Part of a small language model's weights: vocabulary 512, a variant of Muon for these matrices.
Each number is 200 + 40 x the weight over its row's rms, rounded and kept within 0 to 999. Layers, rows and columns count from 0. The size before them is the row's rms in percent of the matrix's.

# up: layer 8 MLP up, 256x128, rms 0.141, rows 117-143, columns 0-127
# down: layer 8 MLP down (transposed), 256x128, rms 0.213, rows 117-143, columns 0-127
up117,104,207,189,215,171,127,219,151,176,225,220,204,235,203,225,208,282,259,208,177,179,280,214,170,201,237,174,168,196,186,227,329,167,212,228,222,187,276,229,202,189,224,182,199,255,192,187,174,253,246,263,189,161,213,175,160,238,169,219,176,205,202,229,102,200,171,222,215,247,154,186,290,223,194,221,258,272,203,250,196,315,212,177,191,220,215,163,163,246,163,173,198,174,130,211,197,212,203,183,201,255,156,265,217,211,154,155,176,154,109,215,220,228,207,128,156,134,192,232,184,223,218,262,135,212,186,229,128,140
down117,098,176,235,198,191,192,263,147,261,242,181,248,254,260,134,278,173,224,290,163,127,199,182,254,173,210,210,159,213,149,212,156,206,186,197,234,281,118,180,142,224,182,212,226,267,226,167,198,190,199,150,208,185,246,177,234,238,159,204,181,188,132,201,200,106,180,254,216,203,161,178,196,180,235,163,202,211,190,208,195,200,216,255,178,187,186,252,247,208,192,205,228,213,195,236,149,232,232,237,149,223,142,187,155,209,256,183,203,223,206,273,99,326,213,191,185,109,206,193,171,191,126,151,209,190,183,206,136,172
up118,101,230,161,226,164,244,234,201,223,148,197,232,175,164,176,155,200,200,209,222,241,190,209,76,179,213,249,228,198,238,252,315,152,91,190,199,258,202,262,170,242,203,201,175,277,178,206,193,156,156,193,303,164,234,191,219,264,170,181,240,156,191,206,189,220,276,192,174,227,173,215,246,164,176,157,221,196,182,159,218,139,179,183,215,246,171,207,150,194,127,203,154,172,279,175,246,184,162,163,260,160,205,192,183,217,145,206,222,257,200,220,219,185,225,243,145,241,191,254,240,206,168,264,202,132,198,170,286,200
down118,094,196,118,123,225,222,217,230,140,210,140,117,201,183,160,172,193,223,223,164,221,232,185,166,245,268,200,172,210,167,185,216,177,242,195,241,122,270,206,212,216,156,205,194,181,252,212,111,196,207,254,135,199,161,226,211,233,221,245,201,198,256,164,149,217,123,232,233,285,155,256,143,192,238,199,214,188,213,183,233,226,199,264,233,231,294,189,189,221,184,232,174,182,197,202,188,152,91,171,171,187,204,225,176,240,121,258,159,151,242,214,179,113,196,190,209,244,215,184,205,201,256,220,148,162,219,242,174,293
up119,105,191,136,186,273,183,166,245,194,172,209,167,202,239,185,263,169,108,191,222,186,182,159,169,134,241,169,163,171,236,168,144,145,186,180,233,194,207,200,240,237,170,148,209,215,216,192,213,224,221,270,241,265,230,149,194,250,204,182,247,149,163,185,205,245,172,223,168,204,153,257,189,162,156,248,203,155,228,244,183,167,320,203,231,141,227,139,142,200,162,179,198,306,168,191,207,226,191,173,219,149,160,176,148,201,155,150,105,159,170,177,224,206,253,208,113,197,146,220,193,233,224,201,219,227,182,222,211,89
down119,109,164,204,190,226,196,195,271,160,172,140,234,185,200,159,258,219,128,204,256,134,184,153,218,217,178,200,233,276,245,186,159,203,216,221,135,181,157,312,201,143,219,152,197,290,186,272,190,188,283,253,216,183,154,214,172,238,185,236,237,217,166,213,220,187,168,188,171,202,209,224,142,196,229,126,230,157,259,217,156,182,161,169,221,219,241,231,214,177,198,168,158,214,242,175,195,249,247,198,218,147,204,265,256,153,111,186,250,230,186,185,186,326,178,225,182,254,106,224,168,229,230,168,184,230,168,199,177,204
up120,104,136,158,233,208,134,245,159,152,226,175,179,212,161,152,141,201,262,244,228,303,191,151,211,158,288,203,173,219,197,179,230,211,223,165,93,173,159,223,107,189,142,207,225,199,204,203,187,260,225,209,178,193,206,161,215,213,216,252,273,146,295,188,189,236,290,137,114,225,177,196,182,164,215,228,179,218,219,175,178,199,260,182,188,199,225,230,221,208,193,145,147,254,143,150,205,177,139,186,216,211,247,169,175,239,178,225,193,170,213,108,127,150,205,221,255,167,192,209,206,211,197,173,236,211,255,230,215,148
down120,102,112,239,170,151,168,177,126,189,253,157,240,191,149,263,185,224,166,215,189,188,193,295,153,179,220,202,232,188,195,209,242,177,200,230,151,206,211,195,141,186,226,224,174,218,207,234,150,193,221,160,131,223,252,196,203,223,131,233,293,170,172,234,246,230,229,166,215,182,243,216,131,195,270,113,228,268,268,205,166,113,164,153,217,220,186,263,172,213,188,156,240,237,155,195,231,219,162,262,261,216,265,191,166,266,217,178,151,210,168,190,164,223,185,220,188,209,227,185,133,178,208,120,177,185,123,185,180,124
up121,091,196,201,154,212,250,106,206,198,152,266,236,218,191,211,176,79,242,178,217,213,223,151,139,221,182,230,280,213,217,127,196,211,172,220,216,161,212,192,205,233,219,215,220,212,267,159,190,251,237,219,211,169,114,236,247,239,122,205,167,222,129,220,153,135,212,189,182,158,190,281,238,118,162,163,231,187,182,193,152,186,216,191,236,230,173,232,184,210,216,201,257,173,187,279,249,206,121,211,199,232,111,181,212,151,189,147,179,195,190,138,234,190,154,206,180,179,203,215,245,187,237,146,193,189,273,290,252,214
down121,092,226,207,218,183,208,201,128,212,191,208,222,227,206,247,273,191,203,150,254,181,168,229,224,173,216,207,187,248,212,249,177,157,248,289,179,273,219,218,166,185,145,186,217,206,247,182,134,126,217,176,173,161,275,198,112,261,218,107,224,242,241,160,200,188,219,156,219,228,217,165,192,171,201,173,188,234,227,235,98,175,219,244,191,208,131,177,241,234,176,266,194,228,109,174,175,159,276,211,234,120,229,197,192,218,219,203,168,216,243,197,216,181,180,258,177,145,192,203,172,196,196,118,168,141,292,246,229,126
up122,101,252,123,189,205,189,82,183,219,177,277,297,230,217,158,219,139,186,179,179,246,239,218,231,170,187,155,215,247,235,232,217,228,250,193,237,207,170,212,208,123,231,191,191,120,241,245,240,272,238,217,229,264,200,142,175,240,186,267,210,112,223,211,219,165,226,208,203,212,151,143,241,136,139,244,176,199,168,237,219,159,208,184,187,165,145,194,150,218,126,210,235,244,230,182,146,224,220,146,167,175,218,220,176,191,116,244,181,262,212,133,199,250,224,233,208,198,214,175,124,180,219,162,234,203,157,257,211,184
down122,094,143,142,161,197,243,263,180,227,213,193,233,286,215,212,145,231,136,172,285,129,173,173,194,264,205,136,190,204,185,192,241,178,146,159,216,170,180,182,218,161,238,269,212,193,193,197,153,222,228,201,185,265,188,262,178,218,184,225,190,154,228,203,277,195,176,183,278,239,158,215,213,199,217,165,211,235,162,194,164,159,208,204,252,243,220,213,196,169,213,276,182,246,161,233,208,184,225,172,170,177,125,185,299,122,173,227,295,140,176,282,192,245,197,223,235,232,226,192,186,259,261,215,295,233,249,212,179,244
up123,108,204,231,212,152,185,130,235,297,222,197,177,225,241,124,217,207,258,156,212,272,203,232,220,207,169,156,197,260,250,172,89,197,135,234,219,152,169,213,154,196,208,228,201,97,204,164,183,272,146,114,231,218,200,154,219,215,177,185,201,183,194,170,222,214,202,214,179,189,165,202,288,160,146,152,192,230,187,215,169,263,217,262,226,202,139,228,202,190,211,191,255,220,182,174,113,194,197,227,218,269,235,216,192,134,184,220,166,192,199,181,189,168,188,204,291,237,212,228,199,247,305,159,158,126,153,167,190,191
down123,114,193,211,176,310,162,123,204,203,209,229,224,240,162,203,216,234,138,90,285,180,168,256,193,239,174,143,200,179,214,125,193,227,251,147,176,148,222,189,182,225,201,134,162,235,184,192,151,190,251,199,189,193,185,200,165,230,162,232,188,226,121,235,256,246,188,192,93,226,176,207,187,209,189,157,259,173,210,258,186,182,257,204,155,234,205,154,207,287,239,206,208,98,236,164,218,184,182,187,253,186,230,195,182,162,157,193,162,170,199,203,263,238,232,249,208,264,260,215,210,256,171,204,226,275,174,187,261,213
up124,097,258,198,144,183,189,235,233,93,205,206,277,231,234,169,220,192,228,175,257,216,156,209,151,217,188,166,145,158,218,222,164,191,216,176,205,205,232,251,156,172,249,266,227,242,248,224,166,201,214,215,156,195,181,177,229,203,151,178,268,224,206,218,250,203,229,181,178,237,159,295,232,271,169,189,161,228,202,190,158,167,260,273,246,241,138,181,205,150,175,306,202,179,166,300,179,208,139,203,186,108,188,205,211,204,191,152,303,222,188,201,217,242,130,154,134,195,215,217,180,207,243,193,195,224,227,251,145,246
down124,097,157,191,296,211,166,66,190,217,165,174,190,251,147,255,177,259,156,245,151,256,261,117,192,234,234,228,174,208,208,191,206,179,178,252,207,236,208,155,237,168,224,136,258,213,200,171,181,171,167,171,270,142,252,230,197,257,170,183,184,176,177,222,177,156,181,216,306,200,214,174,204,214,240,143,212,161,212,291,142,186,199,180,225,145,231,229,222,183,200,192,188,173,159,119,222,194,177,189,196,94,200,264,188,182,220,156,207,164,204,211,212,237,195,128,223,171,154,164,235,150,158,146,203,208,214,243,254,202
up125,095,252,137,224,232,251,257,149,241,260,219,230,159,238,270,212,167,202,131,294,141,208,219,174,230,176,239,157,171,259,244,208,233,225,152,226,197,216,282,242,188,188,205,164,263,168,170,198,224,219,258,174,159,249,157,263,224,256,225,162,150,136,234,216,187,170,237,230,218,145,180,206,240,221,248,204,208,244,214,218,124,195,202,300,166,213,188,175,232,284,163,206,174,255,155,170,167,193,150,170,177,172,252,187,147,166,233,227,240,239,122,222,188,147,250,174,274,185,217,200,225,273,161,200,211,178,214,195,161
down125,097,229,213,159,184,204,209,266,164,162,182,192,199,156,199,160,205,192,213,195,301,156,223,150,246,207,132,153,189,209,150,224,249,234,193,161,202,139,224,211,229,199,155,218,206,113,193,144,180,267,172,221,187,183,166,154,206,177,232,240,175,215,253,208,272,223,236,199,191,123,202,182,296,214,197,200,307,230,175,180,223,135,178,189,264,260,191,186,196,291,178,246,222,189,259,177,198,192,230,166,207,192,129,203,260,247,162,291,156,233,165,125,173,180,200,210,295,228,138,181,196,201,234,181,150,147,202,145,211
up126,105,217,178,171,171,238,229,204,190,213,209,220,142,234,187,171,174,139,268,199,261,185,186,176,229,213,215,141,69,183,202,200,231,132,185,228,218,251,170,123,231,150,177,232,148,154,210,190,166,182,222,220,304,170,206,128,196,202,199,220,174,146,206,199,217,231,136,300,220,215,236,192,218,243,285,229,277,258,224,197,248,143,218,174,240,140,199,180,181,208,123,148,171,220,205,208,162,147,261,208,204,213,263,174,204,214,220,170,245,179,204,202,149,262,197,165,195,110,195,152,188,115,199,169,176,208,226,147,174
down126,101,224,256,275,195,294,245,205,181,239,182,201,220,237,306,202,219,286,187,217,195,256,173,138,221,200,211,302,151,190,247,136,233,245,224,218,219,172,190,233,180,186,251,165,266,222,209,183,144,211,179,202,138,191,224,229,256,273,166,143,192,131,242,185,157,162,162,237,179,152,175,266,236,249,156,260,196,175,247,238,143,178,176,276,166,208,205,182,238,207,252,180,255,163,197,185,185,178,236,122,225,204,179,227,223,197,268,157,228,207,271,174,202,198,134,186,234,263,183,188,212,222,187,223,235,250,241,216,182
up127,093,270,181,197,209,142,236,155,200,264,252,201,207,212,157,158,171,193,159,233,166,266,172,228,210,274,283,208,256,267,231,149,258,161,229,231,202,236,192,191,157,224,202,223,250,195,223,114,243,234,205,204,215,142,214,220,203,270,271,178,239,265,149,279,168,166,179,210,180,129,182,203,245,188,241,200,256,101,166,192,221,229,218,259,147,165,179,166,215,169,184,263,237,198,223,218,207,228,239,166,222,218,144,148,233,222,132,259,221,186,183,129,163,255,249,165,227,185,194,266,206,283,234,225,193,185,205,189,173
down127,093,253,229,175,80,175,185,229,191,209,233,194,205,165,169,210,189,187,223,158,246,185,196,148,202,249,135,151,218,159,193,179,226,122,214,223,227,171,184,143,243,214,238,283,236,178,270,215,193,145,206,198,232,119,132,191,243,148,273,213,192,151,197,201,196,202,234,149,225,232,185,217,105,301,261,190,189,164,156,152,205,207,176,199,132,237,228,242,143,277,206,194,218,230,118,239,205,152,200,228,138,114,213,152,236,217,185,199,154,200,190,203,152,229,222,179,241,116,266,193,208,194,203,224,212,224,182,229,187
up128,099,217,177,240,132,162,169,312,240,203,197,186,204,187,269,204,130,238,197,186,149,223,254,183,248,133,175,282,235,169,128,212,184,162,181,217,203,127,194,226,149,225,127,145,234,141,205,205,177,209,252,256,177,203,184,215,227,170,203,156,184,205,191,173,258,222,209,183,208,179,266,200,246,223,205,186,181,236,218,268,266,154,173,127,231,194,225,199,231,227,188,172,175,192,209,217,218,106,219,280,139,199,204,180,253,328,265,218,186,200,144,156,217,125,199,169,198,159,158,175,198,222,187,227,198,141,231,246,210
down128,104,285,173,184,279,285,230,252,181,214,159,238,254,190,247,244,172,237,144,204,174,180,239,259,171,180,151,217,195,131,191,224,174,154,197,183,168,232,199,224,161,183,248,203,186,265,139,158,272,146,162,155,214,225,276,260,235,159,184,166,204,204,157,181,202,253,181,182,264,202,152,222,231,189,194,154,190,197,161,215,217,131,160,219,189,222,118,206,178,231,166,205,223,245,202,183,202,275,232,212,177,171,126,155,199,255,170,222,235,177,220,130,206,233,105,159,229,253,207,208,234,281,188,236,182,255,157,210,285
up129,104,203,212,189,249,182,269,159,226,240,206,186,170,217,242,169,171,231,245,149,196,320,282,193,210,151,121,207,181,190,162,163,210,133,249,188,250,198,207,223,228,135,229,218,229,175,144,169,183,232,270,208,125,126,183,259,157,276,174,150,268,140,216,176,233,133,231,195,277,208,130,222,230,259,201,201,163,243,176,171,201,229,256,210,228,205,190,145,235,209,223,206,210,270,196,199,132,159,248,200,161,192,185,241,218,197,230,201,160,210,209,193,153,157,271,178,213,212,142,237,189,180,192,229,244,249,214,186,108
down129,100,257,188,268,224,172,194,235,181,226,175,150,206,187,165,184,180,214,185,169,119,174,208,137,202,190,231,163,213,239,232,280,172,159,115,196,140,248,285,205,189,149,81,233,235,173,164,214,222,192,145,215,160,205,268,173,211,135,101,164,222,223,151,183,223,259,196,205,200,177,192,173,229,176,287,134,180,219,219,213,177,166,201,143,215,188,174,186,162,161,260,212,196,188,264,233,170,122,112,183,218,176,244,163,188,233,163,228,224,194,147,191,241,205,296,203,150,215,226,194,162,267,156,207,209,243,191,218,226
up130,101,185,245,181,196,233,165,244,254,246,98,228,224,283,266,188,175,179,227,210,187,193,162,271,202,168,156,234,188,296,289,179,232,216,146,177,310,197,159,192,191,278,146,200,169,207,183,258,193,226,226,140,197,191,136,223,215,221,212,262,192,201,243,192,232,204,227,318,186,231,178,250,204,218,277,279,200,237,200,141,198,189,178,183,174,184,266,215,211,119,152,178,237,191,208,197,197,181,210,213,109,259,207,240,116,227,212,186,206,197,227,164,196,253,208,205,227,210,196,202,216,181,180,184,174,209,204,141,251
down130,095,164,170,223,154,189,212,214,282,231,185,244,180,96,254,206,222,251,138,182,149,255,177,190,214,193,139,252,176,271,118,123,183,279,229,254,253,219,226,184,212,280,181,161,215,161,157,183,265,187,266,181,205,172,145,177,178,179,189,178,207,202,229,159,163,186,215,233,214,199,249,219,160,161,196,163,169,170,215,219,234,167,169,195,213,259,184,130,245,229,245,214,200,269,176,174,161,244,93,166,220,159,147,167,228,206,302,207,202,206,222,220,159,229,241,167,182,229,217,165,293,237,190,245,173,236,218,199,221
up131,097,164,184,174,175,202,188,261,210,198,233,217,282,230,170,210,189,160,196,241,207,305,211,245,139,177,180,230,172,175,142,229,176,229,201,245,194,213,167,233,155,206,93,186,220,207,239,177,162,246,211,125,231,143,125,149,149,164,230,242,230,170,240,245,229,239,205,188,213,155,161,174,197,197,188,231,205,230,221,133,248,246,278,254,179,229,217,208,218,205,258,98,186,186,254,166,192,254,228,225,272,113,169,210,191,206,146,199,184,209,213,133,193,239,199,105,236,230,205,228,111,192,156,211,198,190,131,224,240
down131,095,190,211,124,172,198,116,174,189,225,188,228,195,145,220,207,169,170,232,131,215,154,213,165,116,206,217,161,231,243,217,164,245,138,291,174,155,167,219,198,143,237,210,212,172,192,279,182,134,219,202,258,223,259,237,216,119,206,155,179,197,180,202,206,197,192,236,224,244,198,196,226,265,237,251,243,197,144,181,214,202,184,214,258,293,157,205,182,167,190,191,190,197,173,152,250,186,159,217,165,198,222,309,216,247,146,255,188,190,275,186,292,160,99,179,223,261,187,229,141,187,252,204,154,219,232,196,228,180
up132,091,221,168,267,170,153,155,177,189,239,206,260,265,240,218,222,254,171,232,179,154,209,160,302,194,110,150,159,177,186,206,168,188,215,270,219,245,216,172,179,209,100,133,154,206,158,234,204,248,200,246,194,151,227,210,213,177,208,241,108,197,217,303,199,249,243,259,174,282,207,190,167,241,183,199,177,172,185,201,246,205,182,203,216,212,224,262,256,218,181,245,190,190,253,260,196,211,166,236,235,160,179,202,204,234,175,172,208,171,158,148,200,139,189,183,196,206,138,194,237,225,156,116,179,234,192,78,222,207
down132,100,221,177,217,207,174,196,151,150,154,151,229,186,287,221,122,153,237,181,184,217,163,242,178,156,177,211,193,161,189,185,191,245,114,120,185,163,208,196,238,197,185,155,163,202,186,180,232,225,194,180,148,114,136,210,211,158,272,220,212,175,246,176,177,203,194,286,152,158,163,147,144,157,263,242,216,216,177,243,198,242,216,194,247,197,204,200,156,144,171,269,166,228,222,195,181,168,184,217,224,260,242,208,110,211,251,225,263,338,238,150,182,216,222,164,138,197,171,167,209,176,245,187,184,237,224,252,158,266
up133,089,181,204,236,149,150,197,192,263,157,220,224,141,188,189,253,210,186,198,109,170,163,200,230,142,113,251,176,208,202,164,278,186,185,223,228,250,230,201,192,246,188,217,191,169,204,294,205,274,275,210,208,170,154,145,272,245,185,208,225,236,255,161,180,232,251,100,220,178,222,159,132,239,165,159,266,189,155,129,231,167,171,209,271,160,135,188,204,234,177,142,281,161,185,178,151,253,172,181,253,164,206,218,202,217,208,207,192,174,210,212,143,210,232,194,240,241,204,155,185,186,170,145,252,133,192,198,199,259
down133,104,183,185,180,225,233,183,208,153,252,220,211,212,238,211,258,184,208,132,210,182,220,236,194,198,201,149,181,197,234,188,185,175,185,184,235,188,158,178,207,248,207,163,231,190,297,199,273,296,182,126,150,225,147,209,207,142,198,161,166,266,152,245,317,181,208,203,213,202,215,134,208,176,144,211,226,191,234,219,226,221,293,190,264,215,219,172,267,279,191,250,213,207,252,242,188,147,228,224,204,223,225,173,268,180,205,181,242,234,269,117,267,180,234,221,218,212,253,285,106,216,160,182,175,247,193,151,229,217
up134,106,149,223,250,229,146,177,206,209,248,274,197,257,197,168,218,153,226,270,193,179,210,223,229,76,233,203,182,307,257,156,262,285,253,206,258,156,206,150,176,230,159,202,211,182,200,195,226,222,220,229,203,196,252,173,208,161,204,134,185,228,149,287,248,230,145,220,185,133,178,218,172,168,204,149,271,177,216,171,235,253,191,257,205,200,150,264,151,183,196,153,257,172,246,268,251,225,181,159,200,179,210,197,199,143,189,220,188,278,185,182,190,217,183,242,177,189,187,270,177,196,211,145,187,211,278,181,255,214
down134,105,133,221,213,250,211,127,178,254,242,162,202,176,190,196,151,176,217,165,246,161,116,235,242,152,156,171,167,225,144,216,204,204,203,180,173,193,179,202,152,224,210,275,213,159,221,210,177,303,154,266,200,137,157,225,231,265,230,218,197,140,251,208,242,216,192,203,185,144,252,142,223,195,192,198,141,148,168,139,208,214,184,218,227,195,138,234,173,207,179,132,175,269,146,191,221,125,155,234,238,233,258,156,146,215,197,175,117,232,168,222,176,212,219,239,186,160,236,190,239,243,178,174,192,312,279,199,206,258
up135,098,189,236,235,134,248,227,206,164,152,161,206,234,191,194,294,155,228,119,269,271,162,147,201,198,197,267,175,182,136,224,135,171,238,189,205,193,235,177,247,170,317,195,227,144,156,209,147,196,122,233,167,233,176,171,131,124,212,214,196,154,204,221,220,147,156,190,214,243,201,191,225,216,208,238,183,180,190,138,171,203,248,230,209,249,238,162,204,175,246,257,185,209,149,237,235,199,173,207,259,212,227,135,205,268,157,189,244,179,200,258,226,191,201,148,200,202,250,129,258,164,189,189,264,198,303,220,216,195
down135,099,199,211,182,197,264,208,228,264,141,200,236,275,178,176,278,174,193,176,159,209,183,226,185,240,203,230,195,214,249,243,229,80,218,202,283,197,179,214,120,198,230,110,214,180,292,176,254,147,146,266,252,201,227,176,169,168,143,229,183,190,220,193,210,167,153,147,284,280,194,268,166,205,194,216,169,205,197,158,132,189,247,154,189,219,210,178,231,171,233,184,211,214,137,209,195,236,239,213,180,137,201,171,222,195,234,135,293,192,146,251,162,202,183,184,194,126,138,164,178,187,212,200,137,176,175,182,178,223
up136,101,268,165,218,230,226,104,245,194,196,199,235,141,154,160,218,130,191,227,177,230,180,235,186,182,241,155,183,168,210,143,224,180,224,207,180,283,174,237,202,202,185,166,180,148,163,147,203,230,304,153,188,221,174,231,210,232,143,251,250,234,203,149,191,201,205,159,193,208,233,207,197,201,175,190,208,223,192,156,273,257,204,250,229,184,250,224,156,154,201,222,154,149,232,242,276,241,205,245,248,119,249,154,126,249,169,212,99,202,121,241,149,282,221,205,212,201,154,126,162,254,232,193,194,231,177,172,161,180
down136,108,195,170,189,241,270,190,123,202,221,267,156,216,199,255,215,237,125,193,141,232,235,256,190,228,174,136,201,200,218,162,161,262,224,246,226,217,231,143,233,136,207,217,196,192,204,272,186,187,105,193,219,221,174,215,253,212,195,151,93,174,246,192,243,234,236,182,193,184,175,160,172,143,164,247,229,160,266,193,206,217,231,212,179,226,158,178,217,223,249,190,226,149,157,202,188,219,200,138,213,225,123,315,189,262,170,263,185,192,168,188,235,85,156,226,184,205,197,264,184,167,145,182,220,235,202,153,259,212
up137,092,262,208,155,141,271,197,204,146,142,125,163,172,240,161,221,169,191,184,246,251,189,133,247,191,304,185,234,247,119,195,211,225,170,184,182,187,224,161,252,266,230,327,155,128,198,272,154,214,237,227,200,143,205,219,201,212,198,206,199,172,204,198,212,209,197,211,218,204,166,308,192,173,239,178,143,177,134,233,174,248,233,199,227,142,146,161,178,201,270,210,132,166,254,282,242,232,204,174,240,210,204,199,146,241,206,253,123,199,163,234,167,183,233,167,229,205,185,231,193,172,220,190,194,172,211,185,177,207
down137,089,172,261,179,209,131,235,156,207,204,161,198,147,249,171,182,191,174,251,201,290,203,162,234,275,254,133,243,172,239,199,200,215,202,189,221,226,206,178,249,246,237,209,218,174,188,205,249,238,254,163,196,236,165,270,184,157,164,223,203,236,206,191,196,187,156,228,225,141,152,226,113,229,227,150,178,185,174,240,202,232,205,188,187,96,179,187,225,226,239,220,168,205,190,170,167,180,193,253,180,283,178,180,142,150,290,224,283,247,223,216,155,241,207,173,120,80,186,130,172,273,179,228,141,178,199,169,229,190
up138,107,175,131,275,207,203,253,215,238,256,151,204,216,159,239,173,234,206,161,238,224,237,195,185,243,270,182,166,212,150,179,199,180,171,248,164,164,167,170,286,203,175,191,189,197,250,149,166,232,162,216,250,145,190,255,180,188,189,202,139,186,205,183,214,154,187,251,164,240,161,193,243,124,129,198,191,204,230,189,174,171,251,195,122,197,139,160,157,199,125,164,136,240,149,188,182,245,200,196,257,141,256,185,240,169,228,240,153,187,173,153,138,198,152,192,200,258,205,302,188,137,259,144,203,283,145,223,257,204
down138,108,155,197,272,197,237,204,203,186,209,126,145,138,159,263,182,238,230,208,175,209,235,233,153,222,233,241,227,230,203,165,169,212,212,257,220,156,169,167,216,98,193,229,220,160,192,226,187,202,99,233,232,184,224,323,166,254,189,181,194,205,240,203,181,152,281,221,161,241,113,180,230,159,175,158,187,184,159,162,211,177,208,214,196,186,163,252,147,208,157,171,201,224,226,195,186,262,237,204,76,171,193,178,202,231,175,247,133,247,157,239,177,202,175,183,177,238,239,246,171,211,181,154,158,284,216,253,235,271
up139,093,161,188,175,204,296,216,229,199,244,201,176,213,239,235,266,161,187,142,251,243,232,205,212,218,191,188,246,190,233,254,260,242,202,241,194,205,182,261,251,180,170,152,163,259,217,175,189,131,120,209,270,229,217,282,183,109,105,256,189,222,187,190,213,223,182,236,224,195,273,168,172,195,210,239,225,181,117,198,219,230,230,214,234,264,108,209,143,222,222,206,260,230,212,199,193,210,223,187,263,194,158,163,253,159,215,130,158,141,155,152,212,172,200,195,225,202,249,154,202,268,124,194,188,264,227,205,250,173
down139,099,192,275,177,211,205,200,240,247,231,234,185,119,221,204,263,224,160,168,224,208,201,252,208,222,266,229,260,230,161,189,231,194,206,189,260,185,215,257,181,131,168,191,186,247,184,168,209,220,157,219,235,229,175,230,245,136,197,281,228,235,227,177,182,254,208,278,210,178,229,225,269,220,190,235,174,241,128,212,190,282,235,185,145,276,125,226,175,167,192,151,280,220,181,166,249,276,212,160,180,259,186,236,170,179,231,171,90,212,183,151,267,147,247,173,251,175,195,191,233,226,137,235,159,222,202,248,206,253
up140,091,227,237,187,259,159,285,209,157,196,249,170,185,183,276,317,275,231,258,247,221,191,180,271,192,197,165,197,153,150,188,175,237,178,162,206,144,175,182,239,312,268,175,205,126,225,126,226,273,166,227,188,167,225,210,270,216,229,227,144,216,223,256,205,220,211,139,166,184,142,176,235,131,169,133,223,170,181,204,201,167,136,166,207,133,198,246,176,176,158,244,232,146,196,174,181,170,188,215,188,212,195,270,185,208,124,209,266,222,187,200,172,212,244,217,206,185,217,238,226,209,144,204,237,185,214,212,162,153
down140,091,207,138,196,200,234,230,141,191,219,221,178,146,256,173,199,184,244,139,186,166,169,229,128,171,213,174,274,242,158,287,220,172,234,201,275,247,216,265,121,171,179,248,169,220,195,248,184,217,171,199,219,229,198,195,119,182,135,183,186,178,210,212,205,171,148,235,284,207,244,145,213,220,213,282,178,160,190,244,216,172,201,142,145,224,191,172,208,194,176,169,218,256,195,269,223,181,154,170,267,175,107,173,262,264,193,250,106,178,220,227,203,248,214,231,138,206,156,207,206,208,223,138,190,256,168,194,276,168
up141,098,152,158,227,253,180,156,211,258,212,215,183,182,212,243,194,222,221,181,217,206,213,108,170,176,220,247,211,178,218,212,193,258,201,156,255,204,295,177,306,146,296,134,195,291,169,211,143,236,201,214,235,217,226,95,179,257,205,250,238,156,287,167,220,239,177,163,207,172,189,247,183,225,221,197,185,101,188,220,178,185,206,209,173,253,292,160,186,213,191,158,256,219,184,191,188,201,204,199,131,175,217,124,251,188,157,275,151,205,212,229,213,194,187,186,188,213,198,223,230,197,176,243,299,226,206,198,184,239
down141,101,206,190,286,197,271,187,172,170,207,157,245,175,228,184,191,173,155,200,199,131,205,191,140,266,262,160,176,229,182,146,185,122,191,196,214,249,250,201,214,230,212,165,194,231,243,126,179,278,165,256,189,226,115,229,256,154,216,188,140,249,227,253,218,205,220,205,222,173,190,142,206,204,228,235,204,154,200,260,245,168,250,178,195,166,285,184,238,194,158,237,251,150,203,234,155,229,218,210,160,104,210,196,205,214,212,117,263,164,201,227,186,153,95,148,171,175,111,190,217,164,204,179,168,178,236,180,153,154
up142,110,253,138,112,130,183,237,218,207,190,132,174,197,247,151,167,191,229,149,169,211,168,202,193,169,210,199,174,192,221,212,155,216,196,232,198,214,182,256,179,156,215,135,217,230,148,220,202,135,202,149,220,236,230,137,236,242,182,208,170,161,180,205,133,213,281,242,170,148,213,169,237,168,129,176,182,161,202,242,166,178,229,205,130,216,202,260,250,206,216,200,201,203,250,177,248,271,221,207,203,243,277,233,180,185,229,164,209,242,209,225,278,288,262,202,258,174,146,78,180,181,157,234,210,208,186,313,176,172
down142,109,284,147,159,172,222,129,262,198,211,176,237,162,226,140,147,215,225,180,191,156,163,132,272,216,168,223,199,214,254,162,154,188,118,211,214,132,161,245,203,170,242,163,171,152,197,225,215,208,211,196,262,187,203,176,325,173,299,231,247,200,207,171,167,224,257,180,185,262,180,207,228,177,239,224,225,144,132,167,211,127,250,178,201,145,228,217,183,201,215,238,203,142,217,205,246,231,262,149,237,199,241,203,193,167,196,207,172,231,228,195,224,199,262,197,154,220,177,125,218,248,219,297,135,190,263,214,193,183
up143,103,153,163,196,216,223,244,242,187,188,240,215,264,226,291,215,169,211,114,202,171,203,183,241,167,111,239,208,240,163,204,147,220,243,217,239,180,236,224,199,156,176,160,149,231,230,208,172,221,233,163,177,150,214,233,231,153,264,246,158,187,206,181,174,180,196,199,254,143,227,201,203,189,220,196,235,204,152,147,237,203,246,141,163,259,152,200,264,221,223,213,261,209,247,115,168,152,210,228,255,203,227,186,161,211,228,161,145,70,173,222,246,99,176,205,175,174,281,196,203,213,193,218,212,231,310,205,254,225
down143,103,217,192,162,196,216,200,260,181,210,209,205,220,228,204,243,245,191,172,155,115,225,170,242,157,213,180,213,240,144,179,197,258,172,206,280,223,226,255,132,191,174,147,96,161,174,144,188,160,183,195,185,247,282,133,181,188,159,262,157,287,224,225,212,223,173,242,182,183,240,197,232,162,193,232,201,221,238,154,295,207,196,238,207,231,212,205,207,191,227,212,260,148,114,248,231,326,187,247,185,203,165,149,223,270,144,227,200,224,230,145,168,151,241,208,221,137,180,247,261,252,214,197,208,217,193,214,241,229